config = dict(
    positions='rope',
    bias='none',
    warmup_steps=0,
)
Each number is 50 + 12 x the weight over the matrix's rms, rounded and kept within 0 to 99. Layers, rows and columns count from 0.

# layer 3 MLP up, 256x128, rms 0.138, rows 236-248, columns 0-127
51 52 49 29 48 43 43 70 70 50 50 52 57 58 66 18 53 64 41 57 35 30 42 64 52 50 50 43 53 43 44 51 60 50 40 44 41 46 37 36 55 44 56 44 46 56 32 69 56 62 41 69 43 57 60 62 46 24 46 74 58 53 59 47 59 61 47 37 54 68 50 49 60 36 52 67 54 51 65 58 57 50 64 37 21 36 38 56 57 54 48 48 68 41 40 40 51 54 67 57 59 49 45 54 43 44 52 60 43 63 50 53 66 48 24 42 53 38 55 41 73 25 39 50 25 40 43 28
47 63 51 45 47 48 36 52 62 61 47 36 57 47 66 45 55 40 54 50 60 59 58 59 49 61 54 57 73 49 50 40 39 46 51 40 35 66 48 45 39 55 48 44 30 43 65 61 45 38 37 46 35 61 37 43 16 80 28 70 68 74 58 54 68 62 49 22 46 42 36 43 42 43 65 54 39 40 53 57 62 37 39 51 44 48 61 60 50 59 62 54 40 37 58 34 35 50 56 47 53 42 59 49 49 45 63 57 41 53 53 30 42 30 41 55 27 37 30 61 56 48 60 28 62 48 51 45
54 73 52 20 34 49 66 40 54 38 59 47 55 35 80 58 52 54 43 56 27 32 49 56 50 57 62 58 30 45 39 61 43 49 37 41 55 40 47 47 71 37 52 62 43 49 55 65 59 37 35 70 56 42 45 42 67 54 57 41 44 48 69 35 64 40 30 70 52 23 53 59 56 59 36 54 38 65 62 66 50 49 51 34 43 42 52 57 29 58 55 53 39 11 39 46 43 59 41 39 54 50 57 30 40 61 60 54 60 53 38 38 54 54 32 40 40 48 56 49 20 63 21 33 39 51 45 33
65 53 52 66 34 57 43 65 49 64 63 39 48 40 28 63 66 82 48 53 56 68 24 22 36 52 46 37 46 39 45 54 60 39 39 47 46 41 64 30 56 70 40 34 44 40 49 34 57 56 51 46 64 28 44 52 56 55 32 50 70 51 56 56 31 28 25 53 52 47 49 68 30 51 39 36 67 57 62 54 46 45 40 27 34 52 23 60 38 49 69 69 58 25 49 50 60 49 47 24 59 56 58 39 35 26 45 59 44 53 44 39 46 60 52 79 62 53 51 47 49 47 61 58 45 60 63 49
58 29 53 56 54 74 76 23 25 73 41 53 51 41 63 57 66 47 57 52 70 42 44 58 58 49 43 50 40 57 46 52 48 58 47 63 52 14 87 41 55 54 56 58 49 68 60 52 42 65 57 59 46 50 63 59 67 42 42 63 55 47 54 57 51 66 53 55 36 79 36 79 56 29 52 61 35 48 38 47 38 38 67 43 44 39 55 60 55 41 38 48 27 61 58 49 61 36 68 48 43 52 66 51 56 59 62 69 53 43 55 29 42 49 44 29 57 53 71 43 30 18 58 46 44 38 47 46
69 44 71 43 60 49 43 28 52 52 37 47 50 33 72 24 75 46 55 55 45 40 60 56 50 58 42 50 48 66 59 61 48 50 65 49 72 51 49 44 62 49 49 47 68 42 61 36 48 31 59 53 52 65 46 41 39 64 50 53 63 62 42 36 45 30 51 68 47 42 54 58 54 75 33 60 75 52 43 71 65 43 46 66 53 45 56 36 73 47 50 55 36 65 48 39 58 59 38 47 38 34 52 54 60 69 46 38 38 63 52 45 54 45 60 38 55 25 40 53 62 32 55 64 49 73 40 69
53 52 53 55 63 40 11 54 32 37 44 38 44 49 29 24 44 69 48 64 56 66 59 45 40 41 48 68 58 42 45 52 34 73 47 35 38 63 62 30 69 50 67 48 64 75 58 64 38 49 37 48 75 18 59 41 47 47 45 62 15 50 56 49 58 57 09 56 70 40 78 58 41 50 59 63 64 51 49 50 50 58 45 64 45 52 37 65 49 66 47 63 62 60 59 43 50 19 58 63 36 29 70 35 48 75 65 66 46 67 31 52 46 48 55 59 53 39 53 66 35 48 70 59 61 63 43 39
61 30 48 30 65 28 50 57 87 38 58 51 42 61 56 63 36 52 25 53 49 44 59 21 49 46 53 62 62 51 58 56 48 72 58 49 31 61 55 47 59 45 63 59 44 83 54 57 47 38 46 63 62 67 47 58 44 68 30 44 54 50 60 46 33 51 46 36 41 58 45 41 36 42 46 88 56 55 62 45 61 56 52 67 48 68 45 48 53 44 22 62 39 52 53 35 42 64 55 69 24 47 47 25 44 48 37 54 30 50 65 45 46 73 50 69 47 57 67 49 55 54 51 60 33 31 32 24
32 57 34 47 66 43 47 56 50 40 52 61 50 48 41 67 71 40 59 41 52 44 39 40 59 59 46 48 74 66 31 54 25 50 47 46 57 52 52 53 36 55 35 49 50 41 61 53 42 58 53 39 78 45 65 65 58 70 36 59 46 60 70 58 39 21 54 43 61 51 50 58 33 42 40 43 25 59 63 60 41 55 54 55 50 55 38 40 41 41 24 48 50 66 34 66 49 62 70 49 46 61 49 44 58 55 75 46 49 64 38 51 50 33 45 52 54 39 58 58 61 40 45 56 72 44 44 39
51 43 50 59 51 54 50 59 56 43 47 60 44 40 63 52 61 56 66 30 59 30 63 41 58 58 49 49 33 51 47 52 40 48 41 45 36 42 62 51 45 51 66 38 35 47 47 67 50 30 57 52 37 53 52 52 49 46 42 59 50 56 45 44 55 30 52 51 53 48 54 72 67 55 62 66 36 29 53 39 51 56 26 84 51 42 56 50 48 25 62 55 54 50 70 57 36 53 39 50 37 39 45 59 49 23 33 40 53 43 48 63 51 36 64 38 25 42 56 58 51 64 64 53 17 61 43 60
57 51 64 60 64 46 36 35 55 36 33 59 40 52 67 37 58 46 46 49 46 47 45 58 41 43 43 31 51 34 58 44 36 60 30 46 47 61 55 53 41 29 61 63 58 44 43 42 54 39 51 40 57 49 57 38 64 45 67 36 39 57 48 33 69 50 45 61 27 57 40 38 76 41 62 39 40 26 41 50 54 58 66 46 30 52 63 50 58 61 48 56 39 66 62 42 55 45 43 38 46 62 39 63 65 51 51 41 69 50 37 74 63 18 24 39 54 69 53 23 63 53 75 73 33 64 53 64
78 35 49 52 54 45 34 28 41 33 38 68 48 67 58 49 58 57 51 54 57 51 22 52 51 48 52 58 40 64 52 66 26 65 44 34 70 38 55 66 55 40 13 56 57 59 35 43 56 65 53 45 47 43 43 50 65 53 73 45 41 34 47 54 55 47 30 59 48 50 57 59 57 62 57 55 56 59 34 41 60 52 59 50 71 40 27 56 33 42 67 70 45 44 60 44 85 52 59 50 57 37 52 68 55 43 35 54 68 49 50 54 44 49 24 41 40 46 42 41 50 65 39 46 59 40 78 64
41 57 55 44 54 70 60 56 57 40 43 50 31 42 70 08 47 47 60 52 48 58 27 63 36 63 51 32 42 16 57 40 56 60 47 69 57 40 62 72 45 44 26 60 46 36 57 60 61 56 52 33 42 57 53 66 44 48 52 41 49 46 61 68 37 62 51 57 41 55 37 53 56 39 61 59 55 59 51 61 52 80 64 45 52 59 47 62 56 50 41 41 66 58 50 42 77 54 47 44 62 53 63 52 31 65 53 40 50 66 57 48 50 46 45 21 55 73 63 57 65 50 45 54 26 61 47 39
# layer 3 MLP down (transposed), 256x128, rms 0.209, rows 236-248, columns 0-127
41 54 41 55 42 44 48 55 44 65 44 41 44 44 39 38 49 37 27 47 54 57 70 53 38 49 44 63 56 31 41 69 37 34 55 84 42 56 47 75 52 14 42 44 36 57 63 36 62 37 25 39 50 48 42 46 52 50 38 57 36 40 52 38 31 81 54 44 51 55 61 51 46 44 67 21 35 58 44 44 45 60 34 49 35 76 45 51 35 32 45 58 42 66 35 54 59 60 70 43 38 61 62 38 47 50 53 45 48 38 63 43 45 43 53 58 38 54 43 68 64 51 73 45 76 53 32 51
65 34 51 62 59 35 35 57 59 53 36 68 59 54 40 50 51 51 54 54 62 52 52 40 58 52 42 25 45 46 43 52 51 37 41 70 44 58 52 59 63 43 28 53 43 41 38 65 53 46 44 29 52 76 25 58 63 38 51 57 35 37 49 57 58 57 40 48 43 41 42 65 43 49 52 58 38 49 53 49 63 68 54 43 44 27 42 48 53 61 51 51 61 54 21 45 60 48 30 73 40 41 53 62 47 77 74 67 58 45 55 54 39 74 51 56 38 62 38 50 39 42 43 58 58 65 66 41
56 60 62 48 50 49 60 27 48 66 24 69 39 34 45 39 66 42 49 51 65 55 46 39 53 57 58 43 43 56 53 33 66 39 56 48 54 54 49 55 34 60 53 20 65 49 56 42 41 51 79 53 27 44 54 32 56 53 34 30 60 41 50 64 37 38 42 39 43 53 47 39 29 55 66 51 63 64 47 51 68 57 58 72 59 40 53 42 45 50 56 40 51 59 56 43 61 56 42 36 51 39 65 28 47 37 49 30 53 62 49 38 50 56 67 31 37 48 42 50 50 58 64 66 77 32 32 47
68 36 42 69 46 56 51 47 39 41 40 56 66 54 34 50 55 76 59 75 60 52 56 34 57 60 50 43 59 57 45 50 51 47 55 48 38 35 48 37 57 48 57 41 36 38 56 40 58 65 45 52 55 37 30 55 48 57 63 49 58 51 59 69 53 59 57 39 77 44 51 60 53 70 48 57 43 50 41 54 72 41 37 56 60 59 58 45 54 42 46 55 74 42 48 40 41 20 29 46 42 66 54 54 52 55 48 49 45 54 56 65 42 41 61 38 34 60 27 59 41 65 60 50 54 52 45 53
54 40 64 33 77 51 46 62 35 48 42 53 46 53 63 49 53 66 47 53 44 39 32 69 40 54 55 64 64 42 27 45 39 51 63 58 66 60 52 32 45 44 45 44 54 61 65 64 45 44 32 56 30 38 31 58 41 49 41 52 54 28 55 31 40 63 53 58 53 52 47 69 41 47 53 46 58 69 58 44 52 44 54 46 53 50 65 55 52 63 36 60 47 66 59 73 48 67 52 41 52 43 29 44 43 54 75 43 46 59 55 42 42 70 68 40 39 49 35 48 25 37 38 52 50 63 67 63
34 49 38 62 49 85 57 46 80 50 37 45 43 45 52 48 71 54 50 39 37 46 57 69 71 57 53 35 30 44 72 55 47 37 54 32 52 44 46 44 46 64 45 33 54 51 46 48 53 51 55 52 51 24 53 40 58 49 38 64 71 57 47 71 47 48 42 32 78 61 49 69 16 49 38 43 58 40 75 53 71 40 59 47 52 50 51 44 55 50 57 45 61 31 24 44 52 26 59 49 48 67 35 37 37 56 43 38 51 57 36 55 40 50 53 35 19 60 40 70 38 40 55 50 52 29 58 53
62 44 56 42 55 68 38 16 28 80 58 56 47 56 45 60 33 51 58 30 47 54 68 48 15 42 60 55 68 25 41 33 65 47 58 56 70 71 68 43 36 52 69 26 43 33 48 42 51 33 51 67 56 68 52 26 58 53 49 49 43 29 37 64 64 57 54 71 38 76 40 54 44 61 42 36 50 58 43 68 41 49 63 33 60 63 62 20 48 64 63 23 77 69 35 29 47 51 59 65 60 38 23 78 37 53 82 47 44 39 61 60 71 43 47 80 54 35 55 59 70 47 19 52 57 38 35 40
40 55 28 46 73 59 54 39 55 73 32 52 55 38 46 49 41 59 50 46 37 56 48 50 31 65 78 50 43 44 53 19 46 59 42 30 58 38 62 55 49 69 24 46 39 63 73 42 41 43 48 51 50 56 46 42 70 50 63 48 35 43 59 60 54 57 49 78 44 42 51 47 48 61 37 58 33 42 69 50 36 65 48 54 22 48 41 45 38 71 76 57 74 58 42 68 50 29 45 68 46 42 44 49 44 37 36 37 52 53 62 54 66 55 62 48 59 57 60 37 47 59 48 58 62 57 51 39
56 71 31 68 55 52 44 36 72 68 40 50 58 46 46 47 58 40 44 53 39 34 55 53 46 54 80 48 60 54 48 49 22 58 29 52 64 33 40 54 48 48 38 51 54 52 48 63 53 65 37 81 58 44 62 23 42 55 51 35 33 62 54 42 35 36 58 44 49 30 37 44 74 51 44 59 53 33 54 68 32 37 52 52 46 27 48 35 39 55 53 67 37 48 48 31 39 48 41 59 45 59 43 33 64 47 71 66 43 45 47 53 54 42 51 54 59 60 58 54 44 32 30 58 50 62 37 53
37 50 55 60 41 51 49 53 50 47 38 39 52 48 44 49 58 52 28 35 52 60 39 55 69 61 44 30 58 35 63 47 69 60 47 60 53 45 42 54 54 49 29 54 54 61 68 42 42 41 42 42 43 26 50 36 42 45 60 67 55 46 56 61 45 40 78 46 64 67 36 30 64 28 48 46 59 54 40 58 53 66 60 48 49 53 47 66 48 34 45 44 51 34 43 79 51 57 43 52 52 76 62 44 55 38 58 41 40 59 58 45 51 61 53 41 66 52 47 58 30 47 59 50 30 63 47 59
63 54 49 61 54 36 52 45 50 63 62 56 35 48 55 27 70 47 64 47 36 41 37 69 56 44 68 63 54 57 64 36 44 45 37 45 48 51 33 48 51 53 32 25 53 56 64 50 49 72 55 65 52 65 20 42 58 60 52 51 76 30 52 45 63 82 60 39 26 46 77 70 43 38 64 41 22 60 62 49 49 71 43 52 72 67 46 26 45 29 62 49 41 67 46 42 51 49 40 52 48 43 29 51 45 56 16 23 55 47 58 45 64 41 39 27 43 72 65 58 57 51 55 33 31 62 53 46
64 41 47 35 39 49 48 37 61 58 51 93 45 41 42 41 42 57 54 46 34 50 47 58 55 34 56 44 42 54 49 78 48 51 43 45 42 45 52 48 66 30 40 57 57 49 49 45 54 45 39 58 53 34 41 36 36 32 39 53 36 42 61 20 42 26 68 45 61 62 43 22 44 58 30 40 46 46 64 53 57 52 41 69 50 43 56 44 56 65 53 48 45 37 45 37 59 45 59 41 34 54 42 66 60 44 63 70 62 53 57 35 36 49 45 74 43 44 62 45 80 53 24 48 76 43 55 45
70 47 43 60 51 43 51 44 46 49 65 53 31 35 65 55 34 54 62 39 54 39 50 56 46 41 60 44 57 59 50 71 43 46 51 51 38 40 37 71 43 46 62 67 37 61 51 70 42 61 52 53 51 56 46 61 51 50 61 30 64 66 46 67 55 50 44 54 45 36 47 45 61 60 29 48 38 59 54 61 52 62 71 36 48 47 32 52 54 47 55 64 66 51 44 56 31 54 41 38 52 44 24 70 54 82 37 33 54 69 70 51 36 55 46 42 62 44 42 42 48 40 25 51 18 60 50 60